Weights of a small GPT-style language model, trained from scratch on English Wikipedia.
Size: 4 heads of 32, MLP 512 GeGLU, vocabulary 8064, 3.13M parameters.
Architecture: RMSNorm before each block, tied embeddings.
Each number is 500 + 50 x the weight over the matrix's rms, rounded and kept within 0 to 999. Layers, rows and columns count from 0. Numbers have three digits each.

# layer 2 MLP up, 512x128, rms 0.0748, rows 67-103, columns 0-127
512460493502419416510456463462463489543487485464539525468493359558502330590574530528447554489528556571478590466513485522522536555521554544577495527465481541495439453520496533476576467487505406553440440462593528433499501487502464470493404475571500495529540583546612548517563499491495530365501426551473544549516483486520551488449551469596522449550488525513512542522506517430500588611488
530507585450440516559507515533545544496462455444505502524487456570510543509518506563399470491429494429480455471548528501494498474458407545415526502511464571527419450518444450470522497481585489461484414567498482488599437511482502506479486485509511459478433477555509445514480423562432500481458434511442510395416505497520478591434432540530606474520535462535532454525534522475579425449564
509456522506470517491471479526462462572518510521454474523551535517507510487543514538533514485510413553456565481486507483460493509506440507558547487483466488508522499600489518497559566486448534530472524461508554538430547574494490528567510464454552482579477496572555533566528514457491594452551473459540462521474531478500469515448586468446487415478573515488486525571487534544513522402514
449517518454492459431460555460488502505459461525569487506504518533584476466545560489482449543388494513501486454457537536476433506501426482505435476469504527524480401490443490521464464548556433521536467585537577470491554531524502463538475506463544471509497492512480521494447457533598497482533489513482436533576476468401449518554455589515563516477540423673483517518434461478459522548474
524566485564484558504616476519420503470588401491429523512557537450484450477485481554593561517459458530456545449493494578498552495473515399520518411488538482513533503473533523500531504589433486419439504477527443556517501493550542580468531509389470606540505539454496458573498559501426517503433535542518441498486534434532526516630498518442545522530600523482558489493489538454442519510462
549489530550520544522485570516527489513575476460548521464460521529479528545472461465483555593535467554510549482479567592504492453532529550460483497539502488471441447526503515618451595620433477477461532514431478505427507443449536470566491550385531538516458555476458504478620451482590456522423399503438465493416515518632573587562500479566452389516500483490517479480484506533440489490432
455421579487521512428484427535553473489487430494483476479519494411577500538541523496597576411497527477523465553473553582442471499479470571560515482537501481485547445458495521483445484501526476547447550513491519461495475512497478517481427515474494493497499435454430520520531536539503428400543516600494435536609459499604530516489519456499532526610544499493500446497457499473494540576381
533514537482453463528510545524482481519458608413496554455655483586561470464620516445362547466506603547485507460419457459457430565469418660564446402477447459571512589391533549537507404411542599613510472468471491412447703566462524554497368486562526501420488404460503492546474511496432491454583512448440513606466533523438473503479446458556522457420510440512474473572628435485407430560482
498447521480576551390514460487496488568468525483546556487439576572506459554512500490514522505465467539516481514469569430531503504601492425595488408446485435433428449486557510483412506535435588447599485512602439489578551499549570517481410467511472543452415461567482536516499507500511539469544392613454532483449527489541412561468469423562442519513445512494520632483516553485482519547435
508583502582378476470516505547620560498400501457497516537598577416474435554474519562488521518497546517429472541531548508595476650506468403468545504510495496597501512506462485464477510567553542486479450502602567483417504454528557496499509515473455408586518524507513453468428526522506422386549431452473490456545442532512490467583472516539498467540558494487493483522565506574413485520550
520518474556530488490346533388445529524455591496535572458437423511414489527528466505523443607547471579614465483511472453515505483481453480412432474572586496460514465452504481536496482502473563646448483584555543380454541496584543497474460514496408481553626489434496507437472450569474546420443409459500522538466504508472471522628567507459513446479464436441511479466490464522434384591494
531432435513453542543497475448445521544507479483450561540490582512553569554466449519430395467524407581562404378526563450450552480489449392484501606472463512527497561511506499495435496538523440555479486544576472512511481493574487525553463521496418560557557529535459443506460559515501511455490513519548491515494513477457526476600417432473556561578532431560440474458474454524460511603630
489524633514496416506468538470491445487473410507569552540447488453496412428478566458479474549467491507463537484584497530502487428491442446511478469422555484552480568501337551447518543488512395550500515440596543526542594492478537410556474470547488396487478516555588486485456536502505461497464581462416483447528505481412429414486623442477559465458568434548527479494488469602506555501484
507422512535599519577502537472487517382469447459559479536498533521544468514534481511433490528514478514481458474525458430485451479512575503499532445496614528522486476455485531656500440433493471507495500442466481533520495486507445420477471456525440423477517591556467441565447449570572475471368637533504500428490535508465551487450432512506499486513431518403561446543481511530515486544541
533546432472471501439473606435538528490477539538444419522550531519523439522524465379572486463484528429498438509546486536475591537415537438519628463546493501525495553498458509560407466469583497532556463586457449513468500460518408484531569447480498547573404532453607527611473517546463466499548483459496499553431525517470488513450584428472544461546530485500458549466487451467490557433506
568444513461543499498483540489490484445533494460548495575533468531528493463532548514507489513485468462567503437460534523426510527493504574544528498503432445483526415474558438492420532588556558476488519510443595475493481477532482504525494577435539521522593525474560465510518589474491399496510467471479539492541582495449471578504472441523541469517467470512476512452469470585418550502571
494567514459567571573551464434493510503389549400489529578583518499516505459520506542440516525444537465481396437399575438432466561524483525472417491435493481465498468538479474568489523331480537603519495499549499513472551570492543536577521509404503516515515398458445468466476428485440509437505474461497538480473458469431564533474498496601459470472495483469407575498441591535518547524425
530523483535500456491546451433428503446561498560483542539546444517566528529534504512506465453470559466489415457442481550494503469498524444507451530559527500551495490516514466474494479484476432517508601519514502426414487446515553530479426493536464559400512498476495464535453457558448510553500441519476580545535538567460507533521496503500467527535487460528462514468557504476532512540444
620506569504481441450445403534509504556542539569534474364489425526427485453509475535443494490488528496484431430510554500473550529484580530404474435533478525438465471417595467471508402480590571475469464427500465468527543476429461479519482444489501483437485487552471457527463490427516498519532560552460530502514563473478485541432424582585510482479505527440477520540479498434404581487530
412552572433514405561465480529535463558558525430489468372566662424497507492539402496484527470617540545393488425437573478519457482558581453450508517565544474540547605441532425386559559520540478499502371510549572510487468510554487423395574418450508449428447469502441521498426427524616512322524499510486476516521542531552493385561466526501453547491495416558493421498546470502504513516432
554438495407532490487561497456492490415477555473440586552496495489476522499462451467541363542521481584466532400546478543514535477487534535563524443588376474474504555502503485409465600446482462590519574572446576546478446452466517505490461503567509552473478540459485481492472476471458539528485513427458466485506557483510581518479513543437507492479547568480547596472541501545536451563486
468541480544502422524453508504463461481471490516532509537598398514563563472557561552511572504484537488583469500487504499487452454513482457526488445536513536557572495482510582472557451536543499557429402491394576507504551444572588481563441581489447511530468507472503508509517464535453488420499498516482401487580463533423588493459562510435491481526553524419437476454427543534507534546449
479605437571499466567528498542599455496528479508570430407474418472482535475499456466522482487521513543496526465424394447479506500508408556463515511565539469519486497576472519463413438559517482433493441521500528483546551492468404538504497425479522585501552528498485567498485464487513482569544493579367480468510562486495499534541540460397509462424479473500474534418423485550496613479547
530463558404403531508518413445503470461519696523466599511496508577496589561589449512516480585521429453526552466491527588432604529596568429425477347385503469427556495400540480526487502447432460625419520450508607483457559496438547505569546570410467466518532447530544470593549586364587534536504421533654546513345587596440405442452465499466358552476536514475557509401428396497448561560535
393414441424510484484621482555504456414502531397522448558493502563465534452508431501615482492441555571583463494573390423559571459475500378550528538558548496465505481447530492486478475480417500480510497524499473579536434395502426483510489468552522475478527488393508449404501535518464473590522541504597518450551467441485454470568464566478499502551468514479486553582525433487449449494475
470488505448486519533405497515462562408410579533506493575452492553462543506484498472428488563479449467472534453471462473488499441513452450421542428429480495507487522494620587618565468483542503460492438484530509449529498563493467505482494527443437505485568524539540528503480490505498451515501507535456469444571457584528530526518452388495467535475476509569480522526449504456514538516596
494521514544481493490612520546471454534439510468505529456558520517480531528565457540508491458475588550489455563500532504453523508572478461496483556472530458458515526512568491516505572372517404572487502467485467443474468506410493505516451416441500480506559469505453507589410490516536534578506492465525492481544367497536540472527507557526525538472574484447459430497493569434536481468426
448576422536543540499548506484549496451496491497574453456510510583514500430441505498472447452485466511490398434486505549499508582489574481484515532469534494515511490543542470500475495495546425496609517495550411442480544488415499527502444477511463442518568441538426480573490525531516516514585459425481437572499473480468503441529473523543532491484525434512552458544450536489542513477466
544491463564580526506498441449474478526523524614441492462524537546415499495513432477401451557522544491497516426511451457460504508482552502490396481461576491553555548471497427540483518439464515507445504464500459480493511443527530458549543471476494561515463521499453513450425444539486520525492457462458472533433514480416500355519534449416511491503453565415516452459431513485464383513534
543442564426479520486488406510517524560532458412566530524442538384475529548474471537466453572526617489534490490427480463525494484483573588495560443459561482589554452550532452404457581491517456458539547530535448496445517496638482485492510524473474498522591479476487463434477495484522564551476507483498447513492522543540547500553513550411572518565505350444472464492523391472464542497504
543448472531456527458513459429479518470510513527428511446582418501550533463441562540536456366588450470516375488554445521447560517472463483481458475544511607534502498451540460524520546528498425525435568416468484524480450537497412518473438556550559473510531507538465491541564548481528527447499509494561486537437504540493519496487463607574557497488563492469572459583489480485425462544551
522490535453494589585477471486426441498450470500443427466449555437476494465481466389455493542505483466440450577504462478447455478530535589504460495477497495556476467615544470515592523407430500489562448484480448547402587531671502468522487503539458499398559552564487485448532486506497486604440522556533451494501488474507551526581499491462565364447521521516543524422513539553541499628442
533469510447513554458451450493434550468483534498444434499505514506567482596491527403546592553561478484410586544608558571478519529517444596436602379461572503547576507472447490531559478467474573580465511478617515514431548476551473510638525454514509540508502558555608566519456510496443524509494471429532523500548497497486442553436610553496464525534450515502457522536593459406497464515413
481548557452499532426549537485489519519486427536502499461514478532470455507584523485464481537486461506545549487490599528490472537413548511446528590513503555454454535449526504506398540452483447560476500478474562445567570494410555500544504556499364511572539483504501508484613539452511412510432475459526525479479480555543476485441586392525439543555500508457480514515482501545592511487517
442500497550433524405548570508417494497507482561493518450476483538577450496399450415555550475500526459501507512464533578563493575466412483553490517630546583538523481565641447519569511457553557534571535617606507458415550586501469555528512487437569497550518503489509486548575461477483498560493477533487403524460380485478475487521437512454418507527468435633559517549404438557501447491576
510520504480447452590503445490461561484439497446523522529577440358522567511453517481461479501532549539521537522476476529529465529405440481495546543488554556434488510473508427489541474450570558519501487462518451516519503479515481540473505485524517454546565489497506516540537563525441488495447490456461495409569440457501545528553449438615496477503411436507417449537552558525528470604537
424454459438522608494500534515417423451452495469529543533465579554509422463551505541565536531529553495484457457516486508478516507496518460462511486432528488433540523493555448494492530567501478573494549510455440388505455526620540467351523468480477492512542499421513511570496563525591527544524568461515468590424481573444470378527516436572464543503471440476452487487412530430454478477490
# layer 2 MLP down (transposed), 512x128, rms 0.0751, rows 67-102, columns 0-127
502456585414446601503526488482439443500543500447587507466525381561545436538577453535430467391541516552496514563462497496549528518462516442484577499487467534426481530465554410564479570557489510525508444359458525560491427461418483502481490442470524546499502571538569500441526507463491507477455541461551547483445444482438396497499509470512516538525502462511331407460455497487489522571538
497543490545523444434581525519460462567490517477432492489439529471499513519495464606600481525508497605525590552481530571543443521476561489599490460534511501500527482461530470500527490481478549592477575471465588428470495432480469559549511430456488504535537506505594559459557547466633596581552513532456524564546505473466514410554534523441455503440477530503506408521537493557399557519493
517569453483463472549565510479474477497517470477571493519472472511505507504458521476545433503476508449540461495498389503534462450529530575463508520503578547476506460463530462466446528448507496475558537507471441467514419495525555442482466445480482516469516464403462511499567540548399523531433571489426522475557447479489473507565413526464546577498359505607513510510553392417490527573555
576481419504505547534512518555557532500472509516425458518530444597530540504453476476505509467570599542516538579487518540537529490552459521478585471484536458484462458422576464491542546372469531425426539472472427514509502480528467556450547399462448513471497530550523595506476510474518504520500485527521522512525381491571478444478505486498433502512468551450524585493528503636618434431522
550445495414467454456437546495566515523511541517502472522455411536517496470525535439415408483497584481531414541469459460488468523564488516449516459456510526560519614515428487474446438524538506572574517526468561456545484488512509395533514536530536462410473496562533530446486487499588466505491476522546579541513483549439433473478468501570517451465456490536434511478478444618520425449489
435533536397490487471504481471468475524414500555464489444507410442495522485501557520518436450508532514435534578452468490486510556437533469564490535435490531533562414540539498432459401407514552556435486474527463524530530548411478475497447465520419530463524412527454398506508593571460434487554523519581521488513468483442417424407515509396443590557476556504502465452489538490567489498575
532585496591483428539450547486473485482543573566561529528486481591468485428510481504418467528487501414439598476481459439522523511497547411487482463485503497518420575516492431481543451485504495441536522469527471477548482539505534495521530488483487483516476542579512506446468468455504572580527444465493566456406489549425512464544499587466451463441520520460468490527546531550562424423607
466487561478463446551576545538606440482460581427509455536584522526634367450518576470511607457553510527496405388482424460421424436508487585526469460519524462500526498551510593565526412532514509536479514482401450437559561558536493573510397558473525590449445474476499554535400489578359500555583510477506476543554550517584465501572451500534511429534442465542453480467502561482404461540478
563427487534558513525520531508573475520528528468519512522518503490458528558599531425387516502464571524414472520579551503480488548478522501515486479581548471474454455613446523450498472512532496472628575431568512404462499461558509541509506541490415576396450405499447525491576481471417493540555505544457431473505627534524522504577483525500637541497492523574502510399541534525516353536497
570411552479498583487486482585418439464523435469511399511450524545485580522424494483615464489503494468542665465477554503466473459544433516501505508528552486519497475511573553511501437468553461553499502492513468501504477572504494483526481507516493572430475421508561550561463482536497613549510499578492523471524544462549450532476462504516441577461467572527582405438518493450433557475429
500595455421477502510457536382478582528502559538429534479507375453425479464500537544525486512534494581601426490467473470516482466455475502449589442502500493465612487453555436475589527430497617543461432458498579466487598453545516475441560527445480489504584543489525519468492431521489506599444492459476391449559548532521484514630503461538524405458383523428572493548470481539512562580494
491580542527493454476449444585526492488530553508539465406532476498482527496461523463581568529490529417396566554458479540568471533551501592469546415544527503484482481495502507485556512464463503465465492445478483469541458450490546494492502481496592525478480438500547552523494451452468529550552468497472483546517489537537477496405524511474428433453444531446610485516523540486522470392399
479556476433508442440545558433599525456570553459463497518442561536522462436517490487548617491466592407555445574540455513490552525566518412516525483479471499436506416533504612539511473422492468505548512474513490518490499489426545428476430540502497465449569536490401531557552523403510590468515507465458428537544515493547541535465350524546540530426578415418458521452504581554539541445492
499474564493436450462450473467488499519526490497449441536480502499407505525507429500515504499514495435524596530523466551516525548422481484463502638500346487535496536515475498375477515502534524481570522547550511553492479557539568577418496535472531495566513400424455538526548652464438477508487435560543429548446493476463481480558514462481517446477562495597470632542467479487511552559531
464445532518492523529539432563507507582456481501478554426431435561507555553529484582476570556515416595506545464542494528548412436485489580487462528546456522467529525528506523467553512586490438544479489438575487512474483550473521505524455502525579432488517471502422501355516442459541537573476494516529535495529399430555522409503389536566445511541496438501420382497555573516506429569571
492565529485538531462507492505480458543469544631491552446536464479498530548405500458491519426451523540474540556497472557584495469496481478423530483502592533571475484501513474495555511431462528532550485592532417537466511462440506480454483451537463465471413536464507532510513440504454607473468553483520418541512490504469446474499406556444471495478510570457532464488579512457546444454437
467463508494457467457446550585508503526539396524549497435462515532438458506499523460576471454543525563516633577554457581548486517465485477488582528531537550555474526500509575426570506644559536376504518548384473527510457462573470527433456547516441412519563562568583539576457527543563466482464455483434460557461517435536434474533496488454508497495473486610598456520515458526506494477620
410478593491472497549400400509511593538534496462475501558524479446487561499506490483464515534582452452527501498475464517507536527474462564500608540490436553519485492499459558544401540476487541484549453532491453495577487375507511433450470516482555433537523605478472443488542484464468499536532461528509522433495538485494482487475535497534585437499593510509502535620503506543505487480532
440473486464550570470562563446452473582479519483485492613586591460543427475485471450473465522519532515454458556480452534526489556462475528579609460515433516468466463618476603551464489528470524475440599556490580494543401567513436532489480492434553513521498543516470547489587531410574519548538470416414534471488531519503488508455510519435472482475494407461553474512505458541509467497442
446506420517531490550479500521552432469542531453470595438514546440424485593599445493529339534502544424525482535507608507515482437648510442565470541617539593571534530524487491638465551486420524527586411495486523548593481616455392485524542383534563492500422440515564546514513452549504474406536514506517447432597590553518474484531528474438587518522536489461462398491420517550441386525466
483495510540494466417539537521568476551479512494575368448507441471524444449437507590499469475475371539476485580481558569476515491534527525423561549525397529591624478502467507449441558481440548406476610521482500482491470553468511525476551490449535473511488530458573500418463465558488450454479465554498512456476496465400540503560492447497466413555502445479394539514464469463509439461531
455433406468434438537391437454521505461544440460527422441433489515406477418513399434491474479525514576561475451474518484508473553467558482535497497517504478499572462625582503455481479472505445532504497515414522549523531555592537469526505566493485437471423459460524501487530445562509464580484471419610559536460507509499464509518553488521565500481456524490462509463521536601505443495495
543393525481492493405565584497491433476520493539524619604500561498431445539520505456468413578485519514466469526503509451508493452506493469509467503482450562420549486428528459530501527533520527559492496472452451494445550493548546481419463510547456491566512396485408457399514561555516478428475598500604491468423461483497530486484457415629465551490471476457485496549563484367439444492523
479478480434453525553553452565610508512524628503476554534479536454440605581591442471426554600592500549572521467513475507472588446467517469485474428478526465469515460455469489478506443517499477566520471486516517441539606456429579496554499617478387562484494465581413510565609615467549569385541510495461611471453581605405439546467533506446519549566512468499558476402453427424427602592481
632539459548519523482497498455515539521464534488467564493563511441562459529427495546493417458556490506543543529504549503492455409505532572502444457457510562517496518508438550530411503453551540515515545524484520454507510634534499562461532483521494525471534441508513522580491410373516434421545362483465519527441494531474553536510467457472484487485479480451534473425462489490523579510578
488565488506496487448511536525568454562474487530506498394537450454488504471532475534495380392508467616480497506452544491487526597508609525569464538552540527447562490531455468368439484513474458525466541490480493484419550494471566453464466451553493501574482502493469526464594574537457526566468548380521544473395507427486459544464537533481551473512573396463525570432557510526528498496460
485500493488464420537421441484505545547461412576553392561466487476586392534549503491510493445503497380474524476495503513539525473436430531511465515533461526498552479564510494506563497554524496396462529624514520512523494543573519553509562553533504522495507466514567482471586423507458605383453462537523507532496550453351525434428416509514401410471371516435566505461523431579517495458520
489448568485445544561457519479410614555462486520452512521500452579501548574563458489551485551564510505567555600542422497560473453529447533470523425547465476506518406542516494539549415513483532515488492497407569500523550513579557512514555545469478516460514493496465509488556489505494564474520495584506482418477485475498413565491563524436485500565524598522534502488470448508424501463536
501438500490537513491484477517586406559543440468500484413388538515498518503596482521505475506672480505531505514514457448450476459439502439512516581566656524523456531487475470479592474503509537517573442575470606473508574385485551492524540466498455533437525528453517564496511456464501469387567560501433453477529475454503470503521520542550496452465529465536495523499461487489430534487484
405520481528477477511523543538509533499504544478451441495537413604563428430469560485557524464471416482465490557557507593473522541517450395495460490587429496463505572465428483581494470464540483547496524438502555488531471497413511483529534525510493474449402498518453537533523552525487494525556598546481563486461482443424408464512482527588470426430494576511541479492499617523512495487572
492566533492494507477471545539529470515473482460584485481447560548485478546558435502537514608449516477460624524411570461565438473493503532506541479515509433433509494551461541473460402487487572478542423564531514478484582482523593472520486420494449509495463453415511562497458508499506473526504436502451469482565479421495533512519572439424461489528438480509427522463518514542563547423457
561450554509529476472504464516438483412556589502398537568468545543522560485485525534524499522459613512484517467504567504515477475452433381420440492553505442556424531493506570529529543553450591527472469525491440511634471431458495425612523592466497511501454461535457460481454432540483498448491458485472489486468525661556537497562538489520501565485442491426510470483444521549520561438526
479547554415449498422488515502485518494474504535429428538605625423558501399437509525540533487501584525513509510523503487476482465529459454510463512472501538501484457494509548521590475464452492402533495619485479546474549450612531513522470551422429493478502548428471551533456507353466481553492443621607597411440502522537514541507520496443424546484563521559431497495593477586566488481529
430440606494421488455500457560411485481581561594482517483509448563558494489475520516471579493522452443517464551416464579528471507467573383495509529490497542487496529424474445400422515467508445521447570527515506516474613570472490427581469552447477503529494521520548521475452477553602456548546494585530490529494533530424467575591433503476519463545503491531535439532522455486518417512523
491448484481430543378462583395456488508514506537516538514466520480498501484427523472514473518482470587530508545443582515527501560424463508354484469511480505538565432494642437496573476414472529435524514553542497535525477502475533471531605515534478503470465514465435485524480511561449498521470478487611502587598466548506454523554539460525523511544416336522549530506529438494520634421553
481452421547504408490539424505414462499562488347456490434479553514474578481456513569499455464555372509488431547598516474503455530500504453452485612541482538485545463441546434537514550527522452479490547545524498384543482492471478438548630538510484521554532444496444458437531472559502468530530538516462610561552499508560541425506579516518484483543553541428569575415488471514476436468592
# layer 2 MLP gate, 512x128, rms 0.075, rows 68-103, columns 0-127
473573538559467442518439570486366472500458513507436530473487429401449555499545593509576542494476581532517543471395492477558493447492527496543462475580547505445519539469538394531389555570501636489498514466448492429534495455485476505561498499497483535462612537534413521450477556474549542533527538571471541587515517485532564474498557446527508480494439477531549453435494515526533497595512
486572441478519484536537497509455466443489495450507495547451471474494441521449480503519466544468582482522472523489476426544525440508577534429510548523471528470481492536531436426412534513508488456600530487475453477563396469517576473552491522453515515488501482405448511470512482564466492493439564520426592518574449485510508514556456532484592581580358502620532535462551366446436500587511
573538388452493547496499543490585624532495507496471483492449495573494529539493468537510568462456524460485582614425498488539529488499465529483578487526492454500509535503549440503539627413549482450443545535532441528569553462495427575516572382505434511497496516566539544537513505465582485553472478535600536467533433444601563438462524473470429478543506540442490453511559495615584509432532
501507475416478557494531501438496464482510457451473502529465398455529448481504522392485447559495552468479503473469473550484504538422509476571455515501533501533443558453473417473458464521520464518505524494469492519557536492586498528554566511451513485434454526528524472482520506433575516535355493550561543511572468522466470524631405530503508476457505547529496434502490514502508423506510
429554537393559494465427557447468563510449477553461511518452433449581531473485485522520511406541533420438532579530474438532486652416545432531472447439480525525572492486497495385508484410573477551486470520514507455517517537486446473472488523564438532529504483545490428490471579635491446455613530488561510524473435462397405368380468514407441598500468493555439528582475526478513499471514
546505540515486381542452460494537511396634585519494522536464441434490536479462514477513505537515517465518483476514458448504507477544499430532473515491511510501479521561468502458526539477511523421476445478512444451508468482529521543558499513521502474487529531498491480473507484470447527532469472525555465535409493488556451489597446478505466492472487505377481466508600532553550480478541
467417499518472473505468475517483464564487439544447491549456520427515438554444551546545448541525460437542439566496461500523482480421487422473538538530563536479551401615465469467510561599489486434510503565531576535536391374548529460490573558457461561499569501539459496474554469443491498601446459473555522460548486510547516481538598535460528533517447515496481501422449595544496579433465
581490499555453478564550532496522414503580555494469439572549465509460604547586494494446435541533508505525496410523507539424475558392469530409449522626525495505574479569459507419501481506592523518532536404516544504410482472497484499506589522622479530456543488505498510513507461457454466535493566477438456525522600513524525429596514501521645523437527478543522354456530558519530432510557
473551465500524400501511600492600488492500558508482541533624452454571491523538543459380421516505418504530452454505511535530496456404535533471480497507513492446480491453466487499548538544549536545504542566460495502476568476469544535564578405511537566499522517455532553583555392476481440463485469500457638590570470499490558526555536460431540575509526475561515469490477539517617516509519
476443466575533447452440553500478513523486457556550472500453544523514407486550491489530500522599468573515399413567488501530548557440465502471420482517583582528418502516497560439444440522451482520462485514560438449468364453540478475546473466624356530600534481420510512480482459499397575400507380469485492539416490552476480511466551489551586476535528471487477461486450473441435382508531
517406559493499563514523463408464489512509406558503559588486506515495497468498546442446392476560445515547399485496550505427486513473471468486426557513549563496476487513518454513439425475514468489602519491483500506454511545516488516541508528497480485511554508439397403470490560634569526537430555532460478435574542516436536538571428521519542487531525510467439518437459464528519538599596
430576493541432610494564567467536529453402407526534486527565550625439569646539500484497518444621491514446511511498625556512442390428575432453460521489474509499458527498474507486513498507565586560471477496542480461537470476458523459505494593510512430513491549484504566493446541452504435536497500498546468510414526541506555446485539396585451480495649546443515431479601474471487564486486
550462522533508502424569528489493523558589467399514477551431520531514531495495576449512596568510428466565552554536464442468542479556452525475575480611520524343490464474493414502542545500422516519487520477514535447430539547495540577456544571462517441508517564434566511470517504507472523608485468482507576439511496512602530515608578538552527510524563465377453443407563453453503533457527
480528492530484478391475608485487491559552491492431437456577550436493466529470484486595500469480522457477476449408486498516487547498509412488547390520450437489521548417542484469422434454546527501481517594387535441515461566391407472459559481504478494444497559541533480546465521580452420512495540528517481483506556482553548508456509496483448448562481491480481506445494412522552522518526
572418454472405487508521567507491522466502480380461422454540514548534501462594526569465497551598427533510482481524536476484476534502524505573499544475376524452503554461476544442466516580605473488437571417482551480562483517520523528566572474488539487536591451541516451489489530528503412537522453516465547467513498511565564535491553499544497566542518439509512550571469461485524504523572
514531496433434496462522545453511496439544563557426454503611474452448510469500567491603535413430531479424541555589540487462562587488503521465523487386508487452530497584593470551515469623505460441499515463511569454479484436491419545440527531499471542483515548545562479484662441460525522491546478535381487549401428522469459577430553444585462551460468541575507462401545537539580541545557
500528479449576559424552488470424478565581552505514601494491427530509477477519481510450480532380563496438447510466496521431560462526481420468479503492487437468481498549469518436587465427516435486568542472543556445455573585606548525560537437530468502453545414501504551517437488548536523443515470460431519599550472487468534486562475484434402593465506420559480501458493560476617609521416
417473573493593531524524522504461551504444562511520496648548602531481508500472492495520564544488544470446465612378421441474528512484502502503632492508455488542503525546604508520388544457448465559540579534563515486521493505528457498492505570474485510419523455552438521496443485466489535418546431456543488557376499481435453422529425498464471465480525485465492505538400461550468559547546
536431344447553520457484552532442477439498507507530549541436510437430430475543497621574467517421535466535495555556508551406553483545465552605475434535516459564457469473485568665523495602428491572568536458498491562527534558450470583478513512534512580467466577538552469532536554453483543466474524514529471498447537486501493548424546453504650446553574577478500481433473451597423494400458
461479509507492561526471559487408455457468452499430554540521505502488515544542488515491475502516586535506526500588498371547471528512481560508504517573486507496446579514476460465554471415619454585488460527493586569550495483565444374487424547502495400476453435610525507561461490376469555507473477372492487542533530526459438556367514535481425589405546523490540496443539473518595507503490
466611475591520454452455525492490480541465457548585553482593514505574499448495546552504534488490511434581469477511467545434522434530474447500479526471494528493435526440460531539477493490463538538472440511457553503539530388540565546530463547488426540589490530436497516524491495528456420390512538495435332501504477633469551510448508542486445483496573502467471517488372547501486530479512
500476459506538430422482489503584456462590510511568543589533543470361444553515455521415410577581448482470430520492487528465460464570498451531399551482495528438550514460539459493481523484523498482532476474437454391529502570564510519414475475554439618516477471521440541424542518546489522510545582545540442465478501572460588513586480349580411555426463496392514516461474472434430530465550
523484476558576532430537531529527480465457486555463435465476488524450488537471467527562523500457507673493569451564550429522473461507553507501436463578510503540415439497436568535508385629496497486484503494548506490509509422465453497514424499549548563546523472559453545487504419517452484448448513401418560547524574422417535511489571586550596517475521512514460428506458494532568515498493
417445489523487469478514500545501400508431396509443436476520473563403512482513600544443508559560483514559526470494491516548517507437524510513508594501423498506493584477585473454530501452438480498430458501509507560550434435585492439471489542465527523485506465489521494503471518531485484602349543361567546396581535514536436488477552446593493540478488567498457518525496468505437419437471
458481517462497483572471464508489556437544503453413489600481557618469574546476533477450534574519526374510518486547440485501504399457421487463556509425464524491445510439585548568589523484522540466511433509530514499551432575552467493443489544419490459476498530498514477568476422479498481491538482598498496476566492624557589511523478418516489471485442592567504517515450529464509534565561
503518529525437460525363434537469549471469506512530415553463485424544435588545537511498517409499547328470525525461508512516495508408483538488506461494441496454595473603554431471566547568545491429491506554465494494534570538465501456468560505580546502495501443521566482439600414502419536415462527576534501490494488470413524453447479500550447460427437466461534434474533457552578541513570
481541557517484538540489476516420571541452550539454517535449489497437515539519463511552490487540507507535497578501423520501491538528445538438491500549423447556591415518525455486523460504453532548491542489522635528571555602485507489527612503482543564499450457499476525478536535416487524483446607608581515438487462530525532598485544457486385437486503516496444494441471527514426514440587
388458513428472501506448543459604491526536497383513427468396498545573554500489465494582497413578539565461553574581527458531444542382494435488554496522516492505462449515452446511618514503516435478566450555477531433550539408458548502503470528547495474434502496542523476498501620409459477474564577450541445437535453518546493468477396531518460423497541453567461450468494497552528563493458
438523507497434507477511538473531463502474495495504426491535455588525482486505496481458454493469602559442486594586434473405534497472540474453481542553438469528525507449536489492457439489599495555587555535462492479539500448460510485525549560550398494496480482512433569500490517489445444485501534475413459433478553492461416513450500557564447409521538602525473458525537635523567586425487
515451504514526504550501468450447470440480500522427495522514455448515519475484544481423504390527539495560455512525468546450543544441480442493491544506464519565490550439550457502540579497537455526454537472408506488517441499481433555517519564535503501527523511510508457536513518470480533507456568547531536503494553587532490493434385566563528476469538515466558476504495509501497453529501
514485447511489557573438518455562491546449475442490540537493535497468539515456460515599532475530455500426508446454381556367450382483500581550508502398556627539564552579455451368469515373485491500609471488583473544505461489614532476494505449483534484444471573420454461449487500533502491529526585554626390531569433475470408497539486501416453433443436469476530479510546483492463530556467
467491587413514540425509467528424447464429424556547467462525586450579524417525550473437530505397483599496471500510462477442548470535460478463534477417516510488579547520520635533539512497399598435503407513586484572457564438573514430550439408483529495447457520554561534464473483456536558523563518525631478485414568508489390432441435537509478511417558518413465543542422497490601501500491
554551425505548486472521560490605542547466434455505526454566535476433487523572511469503469498467477583532496489518528473550559519448537560540474504573524452483420524591520535542508492539460541528491481521476522462534480428495529592501528493526501551527532505502498514516551502431473459487457488422408571457531499427527563388462643384567430508526489510483434544451479481580555518483533
426540466557496495456458464551413514488559450497492430458463533534466552556487408503504487497555479496470514511567497571563451538565459408586409496587549531493416517444484521502547532495579523557539539503532603486487589508476530582516432537516509450491437564544516485544531460447504500455564472486459435466366526496484490481462371494483415448559512486574507514560442543531439479467535
555522589392481547527482553489562528471415565633500519572485399481456483535489448475548522594445589524463585458428478519477501529519537509530528406463512483481449532569506542486535496446537553530538409494499506608470516523499509532451410474508553501477476540506544531568535523475489496466471451449531453428420457435456437551507443447458493516456439429537468431607472582507484551542442
525470516466447393470521579521451437423485570538503471475437473415472555514507555458452518532480498557457457528470471496494482444415575588460513407480477540541467403453565574571460496506577535442597503466493534477533458495464503420487492471537544555498556508616502536597565493560460492479489459405469567432510415347405549443374594555514479488491564509423543433531446548554561520532531